From a checkpoint of a small transformer trained on Wikipedia: LayerNorm before each block, a variant of SOAP for these matrices.
Each number is 500 + 50 x the weight over its row's rms, rounded and kept within 0 to 999. Layers, rows and columns count from 0. Numbers have three digits each. The size before them is the row's rms in percent of the matrix's.

# up: layer 10 MLP up, 2560x640, rms 0.0997, rows 2460-2512, columns 512-639
# down: layer 10 MLP down (transposed), 2560x640, rms 0.106, rows 2460-2511, columns 512-639
up2460 098:546489581498511600481437505465547513527602503540511460534495488607425535543593466551469488461508484506475493532533443432596456464506484517584518476469488548513466504435544434536543444521520425443502508520548547535519463548520503463430499535565438514545444523554510482523330436557453522542463403500447546396470580487472513438444446459536460548544508490431428449450554508498487494512494
down2460 099:452420460452518512452513504494490454490622510560527451472526444454482507466531535527505380336525502514466503504438460489410450430468496434514452584492597500530406489462451375520546631486563499516498549593446455548579450554571570475502549490498454562493536511575434621426435589487520489416509468458512441473418583504501514547478477571549421569487592532581518512491487512520501508577445
up2461 095:487477570525483486462482478527479537592564494564581567517495559532464576490457505440449406494539490508476539557482540531531417367596432469486513544435511513515479524538590465457488506551400455531498435467476384423502477473477516451505564408479485481462457526554483467473523444630495490526428470417519425445492581559497556454520461456492612578510545518422585474452463483474506456508426
down2461 092:412481473555509458527614490578589510611578518486438531563446487496512444504519553466462505483503532484484504559491543471540516451560501489460571584539539513503529417462530485455476484552551494521520417460478527426507381460586517520478459557536490547470591499589502456562488532551347499407508418484579488499481537571488424560458414420459471405407524454499464546559500494499439504520425
up2462 095:433544525596541518477456444515571481521516568511499545540528504418487477470558480477415433549522522496481470533359541497463601516482550508592474539412554487462460558460401435427538503449505485517519456462557509541388488532419417501577497530412427563386546478538527545397491420527477599460518469533524397417425458417432485372546506535513603474548542510464468492552433538447470461508473
down2462 092:489465511511517530592490551476477459483533543483507511481478463512461460490464502549553547369543545559460521474516447506543493500517463592441403527484574529617526514474557475531496492581547565510534521498345439531575551547464450505493568493412438593447461451572507426453556486487496396557495568532652479490481485484588491511552526531484496556506577519501627482567557496607501514391465
up2463 095:521556498482553487433469536564462463488568529427504503473497548548419598462459531530548528423469433464547527486432491571453605481520524540517395459533504478546457526506465538515518469355533588441523529519498433621575472510452481540444466414562492583610555497494570547471532522462509539521548506517536555532437439541484544475528449518514461545511542533596598522511560574451497568604524
down2463 096:476451497508543508478446536477523520431481534426474437582451469567382473496551569500463573482539491538465485487477473460532440505523487444495517519443453514552513600531615485496479428544479507543467456508462517408591518507515604509418505555559471483555507506564600501537490410462462451509420444547500541466484404512577437526389520533440515544524484517407432462475511539554471509457528
up2464 100:468560550491546470568567510483513481494503533604470432543487450467372541499458424550506523473443524375515504485491439544452370622485633422546505337628363431536473512533470456559458514509495580532507429429444428467495520468477546492461434374533479549520503510530503533552461463558520516541522439484451418559474545421520474526559548543441506481507546434526462550467551481590561607519557
down2464 102:552502568577491493479505637550428529499525524530437472547436544564416538491549456503453425554479419501523440503578531516521403444460499483515486511579513567491480637576629522513459597593536425486504498519425502565582545521495556422469473537479526544455474460471514438575426430565494495510470463429550523496516470644540454472558470499463558440491453546535498627495544420520524586551498
up2465 105:477489550561396565501483569522464425472487515437559567542515448499492473485560560514544555452529479504521407472501540538494577477478453515447515479571489542516524525323455565433435456510540514540500455536408471515568402524498501420460461490489531569553509472456488568501497430464540482560587443409547459449526532539522444549498568431508459318443494567457486510544496438541548449601526
down2465 105:493492460465356480565520528570511476565504552424407516503497491466530503451439477463522426439528519524451502532540467379502573496540475491437521537561461471519499536446462594475481502545550484472477531469570457469495466540462396473553424476458483553486505513493392501526505549529509442464530561396575538572543499552446498626497571512529492441387486391529557462424520589497505547512546
up2466 099:464473447457457490451433473495499410440484473510536513533529475576505455490474503443490498491444497529474445609543515571623373591501461453588465475451503455442562514453549507482556485510413452466453585510548476477405413440502494479538433441529620547458441552537514540516585512590436479525506529514515475517503542406473466501485500520527464528574459514530485595527516460547451594461494
down2466 094:520543476479486574458454529498482530540576484486484405554490460488485431445507509524509529542481595425443642558631474458517517498535475619459538475452426512445563505485501546481616530516573551418578549534431420497439494518521638539466570489407491488464586500442444476561492518517465467571460423537530463550528489464486467493466452484417465485469589495483501563557539501477493505354451
up2467 104:461457521460481530483445489490452525564498503531554535533472485503458465538455364582534505515522494500508470538467440455496485546514407497431482498476508559449513565514530435508553477520453492464554461351460499524437454526446619589410512535410560548537469460483506425545485552586541499479481470522510455560507452468420475474480529461501552478616544505548500518500510433539462554507519
down2467 104:388527500525505483517673469472547477473490474556458536420510521465507516425499461530541495435550493471485465595552521492518478538490434522485499522417494474446495375417608391546452464533510410547474478437434574484431460478569397599526511598514524499436537478518506491575507550505498470507442490593530472432549544549541508550446492544509423525495566494513459473545418495451450482500518
up2468 099:556469528500533537533428531462467605582433538556554613629550538517490473538578509554485596496493503456494488480473465453493554520563404509526475519562472377530495410544531557408546490520492515515388623520429470528470539524555486517571560518450476508479481446534507492442515545562485546432571524498546491469477502513509534450487481444576558473474528584442506542434490530527537515437463
down2468 106:449501482523528447526476474512452545425394554469514535499469571535429490488558356544521520521491568555472505559591532546505431404576528559497538470558573450516564492511481497425386480597404572510518599483449514551561519460510507555607606494486580445543412473548416528477528470469479485553517502492538444555442485463480521488497505465461501517562420526482550479449448484544578520465436
up2469 093:563618497514452522444603498412581588450602483494577578525482393487510479479490568597451547515551430481504432510528450521581550541509482422558447520457427470395527524469572450470478549424418472500574464572557493412364512537578450527489461502561514573566449426410490505420601536537507564546513592508486434469455450485523675442457457504516506539521426478571580540547523524518502547548538
down2469 095:483536492403469501539468500450497502617475445492506480547527385503491453560599462510464469507505574514461493514449537518589578468561533579468497430526477511532469502519376484514491530563440491491453469459419546477540403519396459480438461452470547526503313585555400540530480523405489438568487451568563605560530494560562531516512432532530511461501463566473532492522482475487541611447420
up2470 101:464519548595581449488591467505529484469573514516497490484514534547487453501526393525575586543534556472612500498469499486519531482482521582500511540511508532454437454492533376455469482542477473406436440466561494508529461511475470495553538502483609490504514529465454429423625385528525400424441497438545471577570542440509524544457461482527519512466631565546497506494555524497544469517423
down2470 098:462537633470514498504550427454537453508538493584505502474562454524501470532555524540527478542497514442384542525475445469489444541433511492562577534500489463567500529518514627524537509457503514476481521520502589579505463517412458479431478547468564384483486466458548552597491417480449467466641478465487502511488483418439559450485439500457569445521607462562471438521509503457577530537488
up2471 102:551553496518555448611494538473489540438504546516506592511502456534531472519486496461526498516528523461511514453470443426529426489504525457520517507532529523518500532488498536444493455480518464532486450641481548510493464508497600526539537428463575527528435512626474431556468513659534486566565479533476463466460560554422428519600438483465507559473517474524559487532483581495512468493546
down2471 104:460453590530557456508480466591560538449434554574417482514559467487516536485572432419393506453534496458505511505514504512514565522461533562510490505500521556506526507464458544578467542467550512483526515482449459473506477573547508601475542558476494565551575458517464504495521491491499550441487513575476494452541459474464471464557451558521533543441445541490459561441495500579629479513489
up2472 101:566425481515480513525499465432435499545516471508461474447459505646553458587500491420601542463432609495474451556476548547503476581595511508473403423501505493494546481418521470534543432457536587514514415473476485435440467502462591523584516510547438459513454530476504545542429528531553461402582501504541438506497424423508497654477490512481574520435436496595558476407442566489480508428499
down2472 101:486502518438564510428546534499567415514538540443483548576538538502485565461500505424526514512441502538516500444457492451437472460482474479491519473496533503493486479513447431499448537413414518433459494546509535422535515471406556648593530474462525472578519599524554471510548478503493530489504516492507607376542520547560535512564496506529527494477535477538432478426504523535453527552526
up2473 099:512515512521463519498467485536475504511471492539491495484538452452495440523402505575432536504512531543505549447542490483457540508469639469442536452548425542445446399453549511467488529508582529551466437515422519528469513555513514517572493502458505493463476533539505408538533481546458414497433543533485534411460526541548528532509468532559533557538534546590498373564514417548410471527461
down2473 105:449482551491581558490530529502484481477516485502567444563423544519590373418405473547537528498510433453480568500480455436561541482464533570492470471475560521525491464558497439509520523576489538516506489515427334475482511488544572439450566512486526526542545598528454589444501536562432487514530552496529552508521466543412446540467467454516477498610560522435481407598498457543463522572382
up2474 097:568520486521497518432471592541500503558398486454432452558500550453502474470495528500568497473475526528534501492480466476518473514414562509654493497399513434547504467471556474447565464466403444441455445537452492559490466506550473550538445446592600436493507613506582533445528521559603585458477506468469575543472525523552476438525433495564549501499547546537559479538512565536513458533527
down2474 103:456542404410433502592502448427440521476453568549508502463481538593504583403500466444495527481557448509531471494448541530554438633504393552523445500455419523503470534499610562618543572602431528455477487502540493542535510468526411448564511504486535478570527476443473477572565493444473481491527487400544411521466499508534530477605517517417539468563589471564571499494528537523500481560465
up2475 103:503556466513491434401519419510471482475512453503437497446453551510474482607469531516531519481537479530437446540389401419432512473483551461460410437523502457477426548493541455602474629520457566439437442520553535495440541509469521477436474501569523551567509461495483504481427415558491527484504525529457511466486424512468504501578461530526547620489471537476569434568489546588448507431444
down2475 105:459540544507518571588487472501508544470477397467484511546553551423566472582520473592461547424487468423521450438420610540437507503532478495504464574455493502441504521484434384528497503506320495459445488514429538498510455550540568533520509527475463498466417543519535481494528484430529550491560445536440419596497527509503573455467487458485566490401490496441516515572400461495563411516485
up2476 100:572524507601476557530494594578481523523516514471428502405538453577611486489523491478421518510520555487526539521490534503552505466560542447623477549557442551543535459552457503540584457474503397603587512535488492515525479494480475467462519459467476489506427501486459527578498489536467484522526443552436539437486501513481590473565579527502454533491512475498511488545509518570441463528553
down2476 098:455522450521437427565510559475535515611486511554545489458495423589476515463421450476428408512551448491475519547550567491458438460511376421440456526514466502503555505428513505523518457536508568409491494524528497421502414464514414481546506471392494524488549479473447499476520500518487582418518472493507611528508521492491482497566471528530454499461454502580479533448476487466529491476552
up2477 101:575472500517487446524456560515531520466483423562481422463454451575483468457525493571451484504524525473480452500504515618468478483478540481493481504530476528466524414522454469468434460513503481509565525462411438590435455448526539419510459486505567438541409519483354447504482607458697524512526483446529523400410511498506450562488444491469610462540468466467459408421440474498457410477453
down2477 093:526533515530371505392535533527515474535472530468437550485517549549542491496528485520463498445418457504491534512547498485429499555594466553449465435532489489509473559467449500528491483552449525577508597539560408479380481549462551547439510416533450450449529636588427452446486532483479553446578466458604561480608502537474490559453435465526582609510447563418569498431491489512432455508569
up2478 099:484549502445564542549502557533478498428561560451442380535531502502539511491487552524518518562482524477410431419510483516496498543467555518536422545473520479513476475499486411551563537494625515484495429520462419433547544435436522460473450498520499622499462533524533558522511480477480451513498443523495457455526517490618554495547476503505443430579543501426505477595433496514532533505586
down2478 098:455490469597528447550514453437517503555449409520507526408460430529520514545480535541521496462472469424555532534539508505452501519438507499440553497459423524467510447526595542514511493523444488549448555551506454475476508583483476493444504570564439455481444484456508442491554485541570519417498542559392450530482515471497535442497460450456530506431481430478482437608401535515433488497552
up2479 102:541420510536494496578507470455534446510513474478567457542563552464495430440457544436438429503561511505479492500422560477463478476527523476488500397539467511584565443574430456555558559491516469474530576412519558528497517518442501523452524431495486467468466618520534570455507570509564493521564439457490488435528516480478483488485432486454551486475477545438496396543457502534486412411510
down2479 103:547502518568516522563571407485546565593521516507582450494486527561483389423583558522510506505537527364520514423497488446540480521480495414472512418517527566501544557624399601481482482482488466530565467615458498490466529502523474393484624426570497495553442474554459568552483462513496452465530580555499401374570436386477539516514416426352478520534465552523453470500453454458464508566450
up2480 101:537473538460540459543505460544468494532507484442451564408449506573487516472503491417435474386452563480402519460450511475487462538451443617450486446463487566405543443520364472417481444443533514592520522494533476453504556440502508396470475411506481480514440484560508418473486537458505477429449424447478511480417473527525555420477465496505630429498414486469619408598507521573479449521521
down2480 100:453510451503510491481484455550558527465484397452450510393495512492608509482499537516509458472532524501500462522580639574464476532501563568539530520510507451484433555535453452477573526555487553521492554483572460455490565451498560507479483462471557432525528526446406483510513502545551553437437488622538447510487582466483502491549548586471412609479515499418558382533553534438463360597531
up2481 099:547564492493490409434539546568433604496538577428484519547433439549438453501466505453549484488565494524500478474490386469401587432545453553488542537553518574571605569438582411530525474413606522509553554366467409476432432473468524512506581485509475577527535551555492541514429440535496496503601500516484457416551558554491537508531503456504443465487520512580493483533512556518455550470587
down2481 101:494488492544454518488485475536448445500476468541471567442447522478553532545459462483570472504508484417497516551441555415418417535578573495454463464475558532532431421527537505558501450469469452460521547489407498529548495409433568485500525521628513418470543415476474490507459566478383506450460469498526534558541552530493602459478492434538524510514476493502438535466446533553361451502425
up2482 099:464541501501559493530486506500456538476449543482488487588490497576470552453432476531533438447528431550590452444556582475548495433510587533466436512422508489465507457501473551582568514472513509551443547520428519582549520489497446478476442559492472597478509535455465604532523523520448512452531513523494473456478499498551521546400591531486481572484494602547481548505437441514506501528607
down2482 098:443550522458541477404494549413511468563526475556492546477511536409465490530445504525547496383517432481528432502517529382565513507572538522522474463568525438546410620523518463594457386464529512482512511519522503377454541520441452468656466504431472497539461408548452415451480459454562494471601519517479403502481523542436516457528439530446412409556464489507374516490474597642435488463498
up2483 093:521463611589473453413477490400538457478384535466481596504435576539619433420471549552526498539489529550513514520497501371445540552424497527532575491504568521548401522488537539537477489518493560552466502530525349496472517449550484493507526483420601473493553443533555481578524469470440455588515443521498489506530503462474611437423484577531477488556528549556528514445563514553504541529497
down2483 087:426432497490652485512527493497469477545585583520536556548506469406352513471508477520526494308487476534585451548383496550461454510502509543462586531405579534491506504503511473518612544460506415448550484451575570513451512489580483512464509546573447504525539592490459562559402477598508488443531442452482478414464449433506516576509459406483492554484461525558473471524575480510483427545468
up2484 098:456503471567486587467510519455418484487607524503522532412488565573420437465473503514508540458478501530515466430525548489533455464583529560569492494474506479559526531372545543554549558557590459488436512488516461498474424587457519472460482519481490558492488441452573458459569480419566498493571440582437480467431482497528441552494551554518549545548441477463405598430569534494493551477482
down2484 100:497548537530467546563482509481428384603500580458505478448540626549445474543504486487537506488532503458483540489542418420469393448569445541507428487546562521497527471529485496441517481587502466513503508446460468497542480523501482553477518456399539456531552536489509395442439483586552518606456438521482565507529489480450543470482493503562490496485526427530471450566509556457475433516569
up2485 096:540516478567482416515523563514487448545520507563490528492471495461504392540455429531452433507555387562454473496508511605537518534480541497478481462506539468433594513455524492484457467542469528457468466472506406531525508439448475436555534571481465512515482532473531479490432538447517462510499504542454442508461509474463545459428496450498501522542576448460601480561620497611483464470450
down2485 100:483558424443463437548454566536468468491571479516527495591452415508542474480523494509403480500530538597578492469460529498468505499470509560532557414545529532467488577428500426422503493486477522502516495593542495498511475435481574409583457499519435444452505479483449428432437492393488543493625470490521480414520467519524535515536561417512463528442469472542535496489636462463544532469487
up2486 103:610523571484512430593499544492548442482503450442577488488421531555462539466498451519526536537509515479420483532521599518485461556506454470394551490520461430461514494421510648431521611519537486413605491517491410499579470473370570529496542451458480427458455516474536476470517526531467381551426602582524492488573464505552475406499524520523482572431462474522497492418560484486426617530527
down2486 107:455499452473506445497514610562518481487470574517549557515459583487548560427543388550531561526525395578505591491534505465503456435493472425480586540579509502460443563503496466485486544519478487536508412487466495516465454511391501553512478438495450549477511563487423580446484504526576497576431578537525477472502438498528519492568476431520575507450502527412482537472552542433437461463424
up2487 103:507492489457478545465534510468614480524421417549474549440425461594502517406494489498471576444505567512488537422388592512575477516584456496489519513479550490520635469526431495523532414475475415506583502440484483463515550448533468533450442444528534587440507557444509405462523531407458577467548441510512553460454515506464421492503504482511482548505527500539483522538424480507453422545489
down2487 088:484469544498566532496415554491508462454421550476494516552561567497532526436540495521508541474405576640443544540536552559438417474478506553505519522483507491472440509545500558532494529496394587499517584506479459527609432527486512455437452495516494546528502532563569493449476556493523513531556546475530536458576417525400518510535454543452565502376495460521523449515465487511516517485514
up2488 102:527512473381485543473478550544527426508540503483522467404441532494519433398465482464338514540422448544538540432459446462537406512588474523450483448559465581468560458481452560457507470547471471524513535502443559553518479534503565431545471551477546563551449479415508587545560436540447514479477456501517449572553528529553448529493448390421454432509512505436540437517497521568555469653597
down2488 111:551593485545531429509510631456357499505508427454527548388587564455540531426553497509557523499503477514481469547466462510497491413444457503441507493548519461446512511494456505492635472595462574448436523379502560512432496494486527570435501424456504476515483521464550478497575508500459510429426462534504589474499497461460504403530474480510485508452498587422466477513448388587536507508447
up2489 107:553540442560532603496534483536534444471548505547499443584479531599472476576615521532453470509530505556611468525481438460522461512503520494404422477437500472543488472371673459496603476425528559465534553482496426484475609493515398488580475500486369426485547581513508461452465492446525507544559501530531435515480490463480474422524483521518482487524522493474561527513492554507463592534405
down2489 102:483525401410560501405534496544570468492548527423550487508456480527459525421462474624492487538471504554467550478419441540386471451502466523439540558445535510574467493461529419597536475442523537382532523532459515541485506518540573465560579546473495458548519674516524456503507436504535470619494538449450355538592459535487517549488493528372453531509463449469559572505573560511537427468397
up2490 094:390421496455462447507511484481554441528497642450485483556584549466489434538532485471503485484516551546505540497549478573464454421530475483582433555469553490541436525508462530527480467512511489550524448500454512568602528564463453491500441446523475497411524489506572516419470528558569530543520563383477541485433500490549495421509517515503539561502551535475488628457517473533415536474448
down2490 100:464456485407497538537450479476482511496549512550454450438542517444449599430469514501536563561556622550523571474433548441559459497542500495502486495504540515550476457515462530519525540568435461531523546442558663506462475496481470489508513549548486440488560473534503515675511403595448507563454487423554522532495470428517514468492509491507547469447491492503473494502495520561513551421491
up2491 098:539503587404490572419501523454507458506435551516505523477475433420558471377522507499414506578525538497451531601458574412432537630512458605455476583546475403534494479402457524489413487462506503442422494425463469523515519415458495467508547437518598511556503406583541514518518449558552460544505473538488543376520488532475461508386502382507434604449571554484545409573515448541522488561452
down2491 098:597507519467377502450462521492480527536501452475557415497428485584492453515585541561388489488459417600536475587564548399496577460460467443494417445480489478513476475519541484423536411468489576596405471455550577430479498591458401473513413462550565509538494499496502445512464497472507465379496502517490515527491451470407481443493524415497536558559462477533522428571544502536457453561510
up2492 106:513402428521438466465501483548448490561578451549461577428382468538504530462496514501443517474486571521501509547443561442517521487482478522499516502509530403556433511515491590476530435422458583476468530567479484499534532504502576536619466502528480473435458457445504490491536537448456536484525526522557462522482529544497453485493488411567496519502479529570477490441498469564520419479544
down2492 101:437496380562460526553580440490535609556547444551522473522483450511444440497545597498492481561481514499448494486441573545516583585542536471573458468491570342487406520575553420519461547505462451461517550520559477496516604459558558409491448470499427593423385482511441510495569535491497534404470528602407665501565418610507525450544425510430458493535428538555486475478518477505465493520503
up2493 098:552453636526516389484405480541480435444468498526549457417396480475496476467439528591482441518443507533464509528413519490456387474566576559530541485540443516479485527602431480496518406524458562527383545437504487538534465445485565386464541537450494455489429508442483529548458465544464495448573507485499348439541555591625584546453403504463496511503514618463488538505423530461472559466520
down2493 100:519532433557560448548520489494510473394475531538586492494492529464458479529549505488509455583460444541484418496452526463506456534524468543527456420446475562502554491462489553565533535555525499619493380464537433395538492439458571492524587504474472494487428495460559522578437489516560474565606477478498551510434611391473500516524436505488428387487398485478534510539496466494505448523536
up2494 104:500539505522507572601508448356405479429512523453461432496541506528552546503441456487516560475564572564517464569482544439528487434492521537419581427532500550466493452522455533535492480546491446485435430591540522420473520514509512479515526433448487465451393546497535576484468536435530480485527527444613541575475546570495441522584508505488450419589488533535571516501474494462507582573465
down2494 095:515536486525520585458576467472586495585458503481539551491508547485526509480512359403414441456448500513462487547407563484468528517598447480490515452511590450510457534547481526520540412549482499425612479534452492579488459577560485505482369533525448505513459446444509398516424486449510596460498481567519473514520451417529448537488481552463522545471464580480441491524498473428533530485569
up2495 097:466512528459494574507370575499474568535490471548539462368482479535490581584548455383543507427407483578562421483498524472541524487423422597425468463479508505456500474463524467535490530439498459616470520469495553518497461518558447531536435568557531484420492497467499470460562556512561561423436431467497476516456544481505600418599495555493511514562546418540559543384499503455499405597506
down2495 102:540492453496492477620464390539490529554505517503498477407463540522501441469455416458479485428503516546453486549480531524471489560505479482524516510473611527497505518554509487454580427497475462598469458459552399470529482496430499584437513470569552480603486551548572465412481414436532473493560499496579500446514561555532559526419414507645514392578497470600484496496514509436379492438417
up2496 093:479518505484502556535420556471583486346472478480531597498470405511430478509492558495466444615444573583531444527592559550536544401553552504532415461481522542569500462515609423509404439499469459479601508478621470470505511513488547522535433485547432519485566541523481493500420527519458553500482513511535492546545542612461480484465449513523591440545507520491517402509467515549508556507542
down2496 097:502469521475580601518537428477506602594520542519494473494467514459458548540532543453487472461543460484497626430417479508533482392488559504451458520559494461558598443471448535450453453404463457530458451492440443589476539501480504447533534460556584473469489444564493437562467591509532586510543580520474451515469468583389540389460475475450550546536517579498497544508417521421420511559459
up2497 098:454487526538516504448394514355548479614470574402561510425538455573472546486397464518512473515467560494551518480512456473450552514495543550516401518456531468478491574528548539517519571583559551523397497566516516486565550539387517477437520529447496585612497430567524498435575428504508482585502435533490478419533522549581545458542504554526389424430488508434471534481556451548486492569516
down2497 099:465478510473563537486458565423528463485419465458495510473555524441502448510486540504479463508483458466522509494410544412455521533423444477449489475501480491516552487514549442537496517541621490467424498571585502453501551459480473522532406501495406597546479491560479412468448467567539495514563402484519565450555479566526506519532514444492367595434541471498510495468459565521493420444450
up2498 101:480457407465569563443430456481475511464535407488462484597533548494535514481552525449410450443577475566540460490477500444523493542455463604470428510468401504529564578509629489514510417446528540474482535413495471532517494492504432463618507493544491460486537522528463557511572527506489440489475439551601490537364562515415488511450455538486534504486470500520538460597630562430492468496543
down2498 099:591531468443576530457512503497427562566561489431539565563487456520463523506583503582531398569478501549453513599508461481495554537494494432467486488532461485556523437500439543546517585485562566473528432512509546555423583537538532448462509523540391454504373407420504427430561532435484492615388492459547547532474556536492455549592506468492464521547491421536474458548452531495455563412446
up2499 104:530523522454479471448583499462492463539422513495447557522633574539499458446402465542495517457557526600484536525557464509412519422571596509504371522521531569500468538500437599524542498549384570558493515491662454426483444469451416444550485391503519475495561540497478461587481567477521519542515447549387544463473501471482544556478518446467607486491465502483471543429491484579486479571563
down2499 105:531468518451454481488448436476534560538524425558444477513537514527512458494482464484470470592437364511470553435553516507535493499437507580433367489548544484517555462389447500523508478501383488391452572534531521487512452445487504543552386451441540491494558585485467492467516503530446430592511424460494456534552540558421517494533456507588423520555520519514513382539531528489452527504452
up2500 100:562510563459617476505502559476537464486458539545467531486444461502477564491530448457564434574545577557450446412523519532529561396559584447543604504559438454528527537524518513519536447499474519540488592566494518591531486510490508431488482503547483436449459518526487462354461491483462406538512532524451567446466531458490470498491569477570552493482566461554471541517432487524569543498548
down2500 104:369496461489478542520573572575474505483431494555436540541516491502513452491509531581530609569484521455526520577495509552542548521479492562502482503445515502436461494550512522516530469519391402557518533548556408574517535487508479448517474521562493458438441426410470559479620518511547508445532448569534571451519483475532490543506442488497464537408603533536537472517546456522422543516487
up2501 110:504576531452445560447478524483509529516391517509494553411457567550475392476493573464544576517509578553445455567545505515483468467475553489583480488615474415548498558419461482491458492565491458513435528503410441489464529492474561419365518569416461540525436529535586500548464533399384447493483476536468469468390569496470455429526526585534467640512550571504464531462512559427499426503445
down2501 110:483490498460454420572609533474424524486406484496519540577537493474551433536506488543452478385531515558532683605542531480523551399506434491527545463546496576450546473591500471557510469496473575447418526453466462496520518502474494572410474570476482465504479435508488478490454471339479490504573459493469496437523504535510461463547454556558476554528495506443416424385557577562497446458508
up2502 096:602559498495500443524529531549458476555541545525534570472426546493564542514426533427437508490426483460519461506512517547550588509488479494526583511517443414486549493461608507495463537444556488557553462446514482470516466484545545538429409547512535515526464511595518417506382582532486380574473529396607434520490507559587445535429555517560558466539497595479586577538543489527502520498464
down2502 104:481502545413481611458484499537441508487563523474497481514505572413483515597574458503618430430532528468616520503452513531506495443588499533522505495521473461495573510389459565489505559498557447465439423434496465413485552491505481563448464416489490458514555546471501438528396596574514530498510514559485542500409549536629515455523565477445532485496522585486532551568537459528466548453483
up2503 099:551505479486517431493506541580527556533564599512513447511504458432455546478555473575428524577511530496490526496519486576472571521413555532451430407607496509500486475433500489523494595445535444607403463498480476563439498502466507474470500582519501507570487491512523542509500461499497574549441543493535413493546531600520457458524568500566463552530447474428492525452590628517426380440468
down2503 097:483480486499543544516569510514469532601443521503423512476463422561481549506628461489525498590492457477496464611453537625541523517530550529634491428429451455487492526518543518410506513472449518547483423539644471565485542588493498552501532489498477489543457538436594447558528535448537490403503495503512514528473488472439577473424471526489479499553485552575492416463490525498434389476397
up2504 097:482480563493521548578512531478426534491426548497475463531539453489580636548557447488491585484474464599541458467515476528409463551532584557509477497463495434436520443428467466454531520448467472474511521471526441531478575526520478509513407432559440504562436543556557484497431451556438534481513534414469490476460504487502437510505454439539489496497577530476477532504538495506508500534472
down2504 109:495495464483500527474520470526552512397514329586559436506517435516497544434520435496457490472487488456425477541528443443540405448411466428440551492501486541603536385477480528531386476416420507527556520571523485523469484504491564454568466459413550565492473485540457471490543515527538544445519514545468513499448497377522491473553410470578490436510502514471491479520500393475472542519466
up2505 096:552543511394500547519497458518498504571511472585520624591495554536476429486488492491506441440541525479446492587481468491489503521527443547481508554513491528494510394468476380502446543507495548586500502525508454519573419529519500449486441562462493470482552519471569574495461446463578405530436445464455492477552565517470547553589546453477462509429508386518521412508490524539532482488428
down2505 092:452485491463451482438584500520505515650543462541571518497536453504476455503431464419586477534417488448535486500406543469442521484491518598612498527496560566424438468522638610470510598513483466470489525470543465545559491530451524589512521528448492477507499536509544543441457446527610600516448458519570416515486438433535462509471504514457589587505497482444548468498432494515480506454456
up2506 100:446481543495470532493499469534487539532485632500536537562467461521525500538479500474493537537455497497488535579548483447538491559455456525533514509439478525597554540549500555504456476455515511396542518466542385466442468531458531530514440491452437450526419481429449563425580400486488531389530520393523474579573488501554564477498467564455540523442499526461436539475640523528508502361506
down2506 100:556543517546573522523507490479498620472524403508525475533571471541492501462473439495512454485485551484461496501424546516449514440558537507542577478443497445474521492451494465481519436572492481593463477512506435437526438463534445448470550512471492444511476537472575536512533445518506453477574466505534430550479453522458452547532430513468384516444591507477648477596473507542460551582376
up2507 097:539536495460497415481603415532532529506448598459564554446574502405465431517506450463564523434509467519611421494486563442535405421503426449557526480476497474490534497628508503467559479470483507497463562507459540424512453499409470525540537401485658549441469454518557464494514522521525571563502617469520525447481539537491438564502589535514429478409480433465502482556547440460447522452539
down2507 103:468453498518524542457586477451397482538535465460471484501449502560606563485540592544469455533538514515607600613558468490445531521483488470510550554524471393523505500464595495487451465499489449426491483466602486552426522474499477479514541426504480489453471473509428497543566523451358517548473418446508451520437539491483555536471492510480491551565372476457526502510504536455535493542425
up2508 097:554492515431518578457596528425542458530461567542401534500516573546514569416428505459516510534493525504505501513493505557488504395502613544503471542517531388465445580538422535468483502488451528540403520489437454470506592540586496471538551526466567420507563529534525531484471512549531515491456537536495550495537521467456453449574503493483440453409509537469477439531508473524472361497511
down2508 102:450531534456422487463486479534550375407491551486511428553561437512479538503436555455425595453462568480518491426412393559510382530537472481437538414464516489485579457492393469541499433523540431519542555471460433580575438514493475564553593464506552506451575495451502459433454462467455413494599533527516478562517542415469515498452492470468458452561531494496475449566577502429460453532469
up2509 096:577519490518474423554610464476554418500525590484486572460522487501479542426602507503477491512531455570442479525459547507522453513580457452367455552494505433566497606444529441538539508478482550468499535540511452508529443566516605498561411533523527541453541513475445470483483495598562551461537487520498534441560548508480475564471509468538528578503538488509566538599492590533485500470584
down2509 099:472528504568443538491527459495491476533472533513489486574444529504489474552506577541458554549583526487540475475423465602490480540628526455377482600552519481518434511550528473552486558471512409487573461462445593557490504459470512433417534452456507528430584431434510538527545463477416548410556476459538434555492459509383530574516514498479491576543590520550414549489522545496488456533525
up2510 103:546497422443517481520484541560468472442459482469449498488479435491524555532484472561404497480524514417574432562578536530558539529438412569428599449561439429529564554457494542540540457488570590494495551475550494465540485543502545519580460499547511524506523440423474453525375574630470571606433542524462464620530516490426562516499466488508482535464350465439467422516531531506474489487499
down2510 107:532522460435489541595512469505555500509505512489555483455524456597547537484553524463493551488527564519456487495515500528471584492500560499555576452495465522451502412582449561534546489447530566468544520552480444521492528500500438489548519511484477537411599552491558468460492533538524447530543580493456562507486521519516440479603502580434495477471495485390455529554524457521505473443452
up2511 100:525493468560478453522424531495608504504483496435440475489479469475611453469470480533531622498482504543518468526533438574568480563561505420482369473475457547518519577436488528533501525486522580573541475501436496432501572567634521521571529444517463526450520432468475531515446502481514509573464550514434531515495603493615538548522436464518547542440509590477573426444491450498563604471535
down2511 096:518443441501409471517421537472510505419460509460577502515468522485542490480463472444570532573506536550469532616489591515512448524458559561444501537482510415527489458586510422531485524513520480453496476495480484534493540557540473497337509617467455511514484494493463515573504419437511501521492475476389443542501519533402536486506469460471515499536610500508543423511503479455519402454570
up2512 102:459433413464485448579377518531518441485448570472526480495454445523483476440425573530438513547454488456603448579461465505564435443489571444461504503605507539507552519485469526520548531465390488599542512523499422555525416408504428525499510573470490423502457416454453518491435496418558512479527549457506476444593558500499344498453480487492531371417527379481482501479496582494562630511536